config.yaml
n_head: 2
init_std_qkv: 0.0177
init_out_by_depth: true
weight_decay: 0.0
seq_len: 128
steps: 7703
Each number is 128 + 24 x the weight over its row's rms, rounded and kept within 0 to 255. Layers, rows and columns count from 0. Numbers have three digits each. The size before them is the row's rms in percent of the matrix's.

# layer 4 MLP up, 1024x256, rms 0.452, rows 192-383, columns 64-95
096:093138134190149106130137170129103123121145140123160127127077094118138112145128142120140159100132
105:115114128160155070110128138118127135146140101089145143122125138129121108132091173143166106102148
100:119115171104117096136111159087144135117117133144050110111112164097172121113147059140143128111110
097:140124151125171118120114157109155118137108140081132075081107120132150144133123110161158111112164
099:161134096114146167115151124145099130130160149137127073128139077097129094129117154136109136107125
102:102148130144128094092094166176141129128116148082112146136116160074134118124130137153128095116140
101:131137074161147109154159155145127167128179147111122127087107149089116085121121128134144099170134
096:089111107091101156168137095137062124159137142120161131131110088081119109112116132107116169146136
106:076152128146123116098129129117096156127151135161157104146131123107105165178154112125077121140115
092:181140154150112157145118117123108163129177091181128143134131193142137122129133112161153138151159
106:163111073102119080185130131105125115140141122128119141078136112139097163127129105117106115140112
102:128126110073120125122126160154151087112136178159131134140139104137138166097134139135090182152133
115:113077145175119108111094169167130115108147165083103152120111109113145105149125170090131125140129
132:122103098121125135111098131097136137161124121157102134100127084120098106119108126109142104133104
106:127127151125076100169107129134123156117128106133131101110090146143116165141145129098158131114182
089:116110124127122134095147130139181143171115118103101163131158139128181170078083152115102079135092
095:139138095110176136137143123141174143180109096097115132127142134084096117147127129112086173152144
098:062154118090120174149127113109116134120132157127131131146088118143111109094097096149156113145139
096:179114143150103152118135140150140155099160121152118121133127135129129106129112129178100108173095
093:143112125139134131146129132146130150106135153130113077120155130135159114161101093155118144144135
095:140167194172145139123129095158110152157178094154159121115141103113127073132111164134136116154116
105:145147120085113144174126130166134167088097146111137126179125127153106108135112120114090126161148
099:162117115082128103127117137136130113086156131085144114145150151154149155158143127128150139126121
099:102129113161108133125120134183190116102161138129129114122128157119141115116089112117106104133123
101:161108168123171094112148141115162142111169151115133144120131123105173120143110122112138113106114
101:123112124072096118088092133143123190125090151171091170138146131127157121153113066141094138153141
098:134174145125093087107150136121141122081118123134095079120152149137120136118120099138108123146119
101:136113130167112105119118133123153114140133146139095123125099125116102085146103142102155128101119
103:135114179124102133185156112100178136098137114148129129172146125141126103112157106108108120141112
094:104130145119124164105098104129178107106107150133139145148105191106104142131098132155100139142119
101:136107116063090175116115138120105167131145162092095126165118151119144094104132103094138130129112
103:146102149156156065115149115120143130134110125124127154133142111143112092133111118138156123172149
096:117134141130127102118129094166141137150144152126115154125128149173110170101139120124136127109111
092:108125113159148137131123110080181140169121124145104123155097110129107102170121145159113151111105
103:135143153148105128148138157122140140143112096111153047110133101103132072168116145118104113138103
093:141121157110076131118084094156116141132132118137149131140158098167123113123127084104106118148120
101:141125106087134137120120093123085116132136137137109069128132099121150113118088128120165149131148
095:100132132111157157136101129085138121108153170145140130090133094146094159132186109114119118161099
094:129136132133104159100172125133135141142121139118135128144142126074102099101109160118131111120089
096:103156090153134124131098112117139151121153147110173080120109135091121125142099149127181107157177
099:208106141141147120154172123164089144130111092121085131142144125119139135149141113150151095157153
095:110110082111090144135099125089125170141131130133100146118121128114075168106134123184103140144131
089:098158139104108076062108163143152116171103155121157139147140116128150172155131118140113174118099
102:128091145153149108133100138148171139107144110139124107145081111133143155138115148143109069135133
093:145101145132118136153123139157134122154153178141108094094096118155102136159166104135127121103107
094:119168147118114190138178140091119136160154096166164154125102120134102107087123135141105144137145
106:103135089168145137115129145167117169093116155156130129141091085105169111110118084154107112130118
108:129107147142119087121124107116152177112152084138164171124110110135140127118120079090121138171140
097:188152089125140123093127130109118110140160094175147138136092124140119169190138175158139066133099
104:138103130122070145122101150106125134118123110144092087153184113130164138184147124115133146181140
103:129127083111197097132159124126152159117147160133140127102109148126125120120142164147128163176112
097:121126113135122112092137107150142130128110131142146140105163134120110181118107103150116141112089
093:137088111090126124092151098117128137112102135114111133098117098143122114113155084125145083148140
097:125145117126164099151134123167071130125132105169125159100131096101126119124133114190130106135112
100:123135149125114138108157084140130147125162125151110124075155119120119137090126124161136145086177
104:137124130118066135092132142151113109114101132108230136146118120166155138144118153096124151144132
099:119146115167117100078150110141126137159143144098137148127160151144153148148112104097096138100133
100:139140160135095138159127149096113133136163137140164142162135096121128120181161110142132140135075
096:068144124101106122129165114151112087139081105123153113146126154117131132132116143143145175142113
093:138139098157122125133068164092117118140126118166118109185155109167104123134123142102127140160110
098:125114100115110159092124176103147151160130156122123133114122087165119162141143104086094115150135
094:097152157097164108139136163116126131153074172122096108108124141154082102093150172105140111099144
096:137119114129102110113100164117132091133137125151122106129089122153143139090086063107113154127123
114:095148170125125116121123086123132140158141179141150099121154128179126097117143116182096189115154
093:115120115118142160154164120162161122153147089119155110140168159158170106114126109129129139128083
107:113094157146145131114131107130126161175135135096157123105123119096128137117143140123147118128135
101:139149162116125119132134118096138036142156144145146144106161131125065129132141115143102113114116
107:164113113150123139146098104151120096154127137136133103122147114163164131135132151139153126139146
094:119162144135142130116101120172174150122133100153070107135101082107125100140098105133143153156103
098:111164115127134154135148121140160126175122177100156102089117143126136165132112143103126129119115
096:116123116090150125110100136134124146118129133133105095130104128114158110151109146143125147100192
098:145179095134099152091096102100099115113165106125177115142145129186130135120140138126117114119154
094:164099152111133154134114138112121144134139083140128086092130151172143122146113104162151151152140
102:149140096130122113143143131106143164122134128128147148095120115180112112138156093107077114116123
108:112114150154125089125094106142152105131127139156150161114135121145132116142118099136111070128115
105:127110087091087106095092135159159121130131158123160087105136138152179157131164136153174073104138
104:148167116080121093139122128105078148092161141135140124113144086143124136120078165185160084140138
099:110129126102169072108164171126172160134120118129118099118136106073167134114092125150179141181110
100:159137120087171143142106096124134123114140094107107124148138143162149116090127125126101110127110
097:129124138146141093118128076127128159142140173083160098128098124130114125105118116082139097126118
098:151145147110155117084125133076126147120097082139151135121116156141170110141138125173114149137126
096:095155141149138145136137133135109165142135158105164161143167124134100117115137136118115132143149
103:147141113140098131087175145124098100132117122124130140104123149113099113115121129151104153160170
103:125166141078098077104122113136122098112119103102146101132085154113188124129126135173132104106130
090:103115110089111128117133117148125119122146161111113067140132158142100131139103093158133123120093
096:160148108128162122105121126141142133124167086131133134132112113115125104186105144113125122167157
098:156126175106128137131131138133120168193138112091096127084112117124124115117112157133166076085133
111:117109082173165111114119138132132134148116129148114121163123081151160173089099132131137152139129
107:122156173134147141107119134160144160106149128133117110105183116112134132149116121129128105145122
114:137144118118137128131104104109166159134131090114098123131157105086077157187170119133087146149144
094:112140103111138098089133091110133118142121133112150148139113138148132131112178134120124127123148
094:104104116133131112111118110135112084159138154120131113146138117138120182078108047161123129113099
105:158103108125148161142054143104116148132105135097125100096135134103141114077082162140132182136112
090:144136090168135124093148126117151135088100168109112092166160127086128120145082158099179071144092
092:204162108145125094162097123122145102167143089121135138108163166145082132184158114133098092130167
100:119138133109127129093114100174124123118159119085155096155149154141139121125121142129135092086170
096:130136191150109094134164107141129118122134093108106119171158134126111134132139130113145096090121
098:138144174100129120119110126121111105107107165129135125118129114118123107192133103117091162115100
094:150102123098100132100119129127116128146153096134139128127130162185127146115120156123112178142145
102:156079138123150130137121139134151077158115146143132088132151105114098108121135147111137101113115
092:106119134145164175135155127111123120097112153141086143130110185125153135091107179090117088127101
097:119121146113121119132149115156083147121123139145146098096128123131125131139178142150129114117128
102:172114155136155156155118144149181158140141160164115126133150124108160139104143169153102098086121
096:126127086128101120103128068160184074111122130131101088114099125144117082137162119147105128106130
100:131082163114125171120107124130134188113115140160135129113143139133115108178086137128140132136115
098:124146127109103109143097143157131126119145127081102121123131124111107135129140115156131115105097
096:126137138082096163125113120148171159134147124110125130113110138151156129164167107124159146112116
100:125148166109091126101140104147098118099108140101123116125090101119171156116127120116114155148153
101:134104126151140103124065151117141128105136106129103150158101101130086145130090154121136107114147
095:142116104148129129080167127155133146126114101130138138132159142056141137164137111129117110154148
100:126136128116136075135161115120085106111118161131184149063156116135199108113121123124096116138167
103:134115113109171122084133123188150153162150136147115069106097139134154122157137125112121112115130
102:185121145153104104136157088104120156103133139136108104136135061157125187108113131105133110132149
098:104098102150122138119135119141138157107131094104140124119158157145094146095129104095140101090136
099:169149110150136075118162105111083135156110151122130103154102136128086138093115139116117146105138
100:162124103118097116155148122155140092125152127109143148091158138123125118126134087105108112107139
101:148140123177093090100090136166099115137147103155124112171113140102137089138149112141160131138103
097:148105129103192078110144133118100126112144128127155066152095098110069097135122069135127129112171
102:145129127164120142111122112148091086115123083144139109112133121146122129124079153112085136129124
097:105117159146133143148149141133165136133197099117123168136132144086128095142096147163126137139101
100:150145114133119147141081131132092169152127136101077139157158141120117127130129146120127126178133
102:111170099140146139113143138127108102107124111111106095135125142156130082149135124134164113146097
099:124083104109125095131129117117093109144125162147150142146160111134102159137134153111101128088126
092:109091120127112118107139114149138092115131107129128164153110118117132141112066147159094093175121
109:122161148135139136120138084166097176124166105101128145166170151181108097099148129098119139123127
106:101139105116144133108143110140071119100125128137130128139144099143088064126106121121104137137111
098:098125129133140116108124181119110132095129125148161121128130129165088146127088117153139134141096
096:109087071116128166129107115164124138122123158118145142126158144139116142128116093138143092150108
104:122111137142139130107126124140087139165120149146111103166111156156118085148141104138124117133111
099:149168104139118155130137135097174164109136121125151103110162122132130131131133082119114124157124
099:153070117144095147138159126138120150081110163130144118125134117115136093118087133109095162135099
114:164107151156129130118125110110124197112149111076103106168169141132149139116113138146091094156125
092:191124124161128132154139136123162132161113125134104102110156142152148127137108124153118119145127
100:139114155129133116114173146123139138120143144140096126149110147160146134137165153150139141131126
100:105127116110124114079096155102164138115131116083146095098079148152092129124102151137068131131138
105:143113158122119117152153089119100146116136141140117083097103121143077121141133131103173088133117
095:160109092099159143179134098132123120131169121092154104132143171120140112103124119105158128126124
094:121114148105138128120140108154144123136106137142162139150102102112133126109084106117102125118110
109:143121148152126141141092130160130144127119120083170123138171092160080161130122070125153136144117
101:134109132109156148104165117122115103157142130113113131106100134106131119132158129090147084175109
100:105150101148097163128134158144141127124103140182140135129156136134070123170108119094150137162178
099:151121107126132118140101086129125085173147186160110143130118136090130162165138142131098080112134
102:150114147118089149127154144147098122159156143136148124170169161129159128147098097188085130122128
105:171090136153150112129157142150080120152073152138151100150175146090164114154126126103137106120119
103:155115130182160084112135136140126157157137125115064159112113135127114147122155145107168155100134
098:138152112109093109122112143120102159124149118147148106158151140117086126078137166145152131156120
101:146123134109122157130129119130155097135102144173179106162113122150107152119117102135139130142114
100:114099114115132122126111058148169118159130141130117134087138116090102105140155132120163135096096
103:173105140129180125112123148175097100114119134130133063107115100129127137117155139116157115087166
099:117177119134085069108182117098107167127121126110122075124074117167136122143145174080131169170125
102:121111127114120115106173107105089130101137148137156121131134134149147145130133124093110128173163
096:166163161123089116159167147156110142121142163104110076154095089110141120109127110130191157132082
102:147132125142143127121128108142070089109148145108108118116098131146083168160124112157118129155129
096:127139158150110129150119120144129115130140145130133140178103180190130135120111093139099171137144
101:104139137142211158140124135109111094127085155142148117106159154132141135110130147118094152102187
102:109150134133119130072148101134105139109116158162138128141126157135119124116126102127090133118094
097:173111120110134094138166128139152090120102171144110131129137064174112125117141111122123129112133
094:156123122092130138138121158129099133140143139122115100102107180139137153135100107138079088077092
094:118151128120125124115150180095137163133062115136101105106103139123093067139156161105137141094128
097:128117135111096122098122134185139140117140119135172129103188117110126140144094138113125119133151
099:141134127143098092092090145079115127124180090138122151141164119160149154168145126100138123099098
090:159139127123133127145094120183180141123116172142132130124089137080090126116135146157088133110113
099:135125102127132134155119171117146134142129140094109124115108134134094159114078132161128127089150
098:124132131138113170101128123108158097115083137132150108116072071131102165166107126153124159149102
097:168091160077100146155145116118120088125137142142170124139103132179077154116154131109128113098151
103:116095055105144141114134123094123119126140129163129128065146153158174118104098104102099125145141
088:146159145136127172120110099138108111155108103151143132172112138161157139147128111118119132133155
100:147116142129126123116112082108162129113147159102139143123147113155087138104135154121093128156125
098:121137125176123095154092146190151094116139128090139099185081164086149101085101145166112154140086
096:123117124166137134128155135117136146146124075124148134121162159146180076156164108122123160124081
097:123139135100128107110125115103155134148150072111131157139108126162130135109102074109177140085122
104:120130094084133122117150113076156158113119124144133119159110125110142141141134140079120141110162
097:119135162114094173127094142089123132107152089124133136139133144113105106100106095136081165132155
103:108117124139085117104115136082137179159134102124100099095113164120158102083156138096149111126138
103:117168119139124128152132108088148133119128125151168113146139143121155147072073096132113120094168
096:120124110140112078111136131136149125126141120091131103159153119150141128112148112102135165102108
096:127123188107154099134130078149089088136128096111196104143142139127144132157131136134107097084123
095:139107069169122151113115166131141135127084092130138096110124081162085093153177102139134135133092
095:114119125114147120137134101140131090125129119163087142151076101122142150161141152201158165135104
101:093171122110123123121126146145102115131160156127104102150115120139144164094169150143127150119137
101:157158102132118124127148113111095109160119116100159140107095134136123158139083143134144103133178
104:136102112078144171144122118132073158160159111102141122145166142111109128180103112128114131099115
103:096082140103117132135158169132099136127123146140153147086114110148090132173105145136147126089129
097:128145129172137131132114157134108127086132136119070167152128106154089168150135120103097095123151
100:141134118112077117161156135101145144111143148166114135108105172131100112144157109089103123128118
109:149141107123147115132154099137136121058150134097122078133130135132176141120143142126112086103116
091:165133111130121112137135171127122097124121113149144111127093146128136158137124163117121118135092
103:141160156115125140184091110112171146148127133132102155171130117138137149161100087122139115127121
098:108145103086146122098095115131124164108136102114125135123086104082168141152153112133165143071122
101:152144123134102132089107158170124110089125138128113133131110159149113131118098130114107106119100
098:132144103119103125124132169113147091116126120149098172090122135100124115121140130121160125100178
106:110100125145139106191127092155112147138127146097137139102148077163100132120107064130096184143128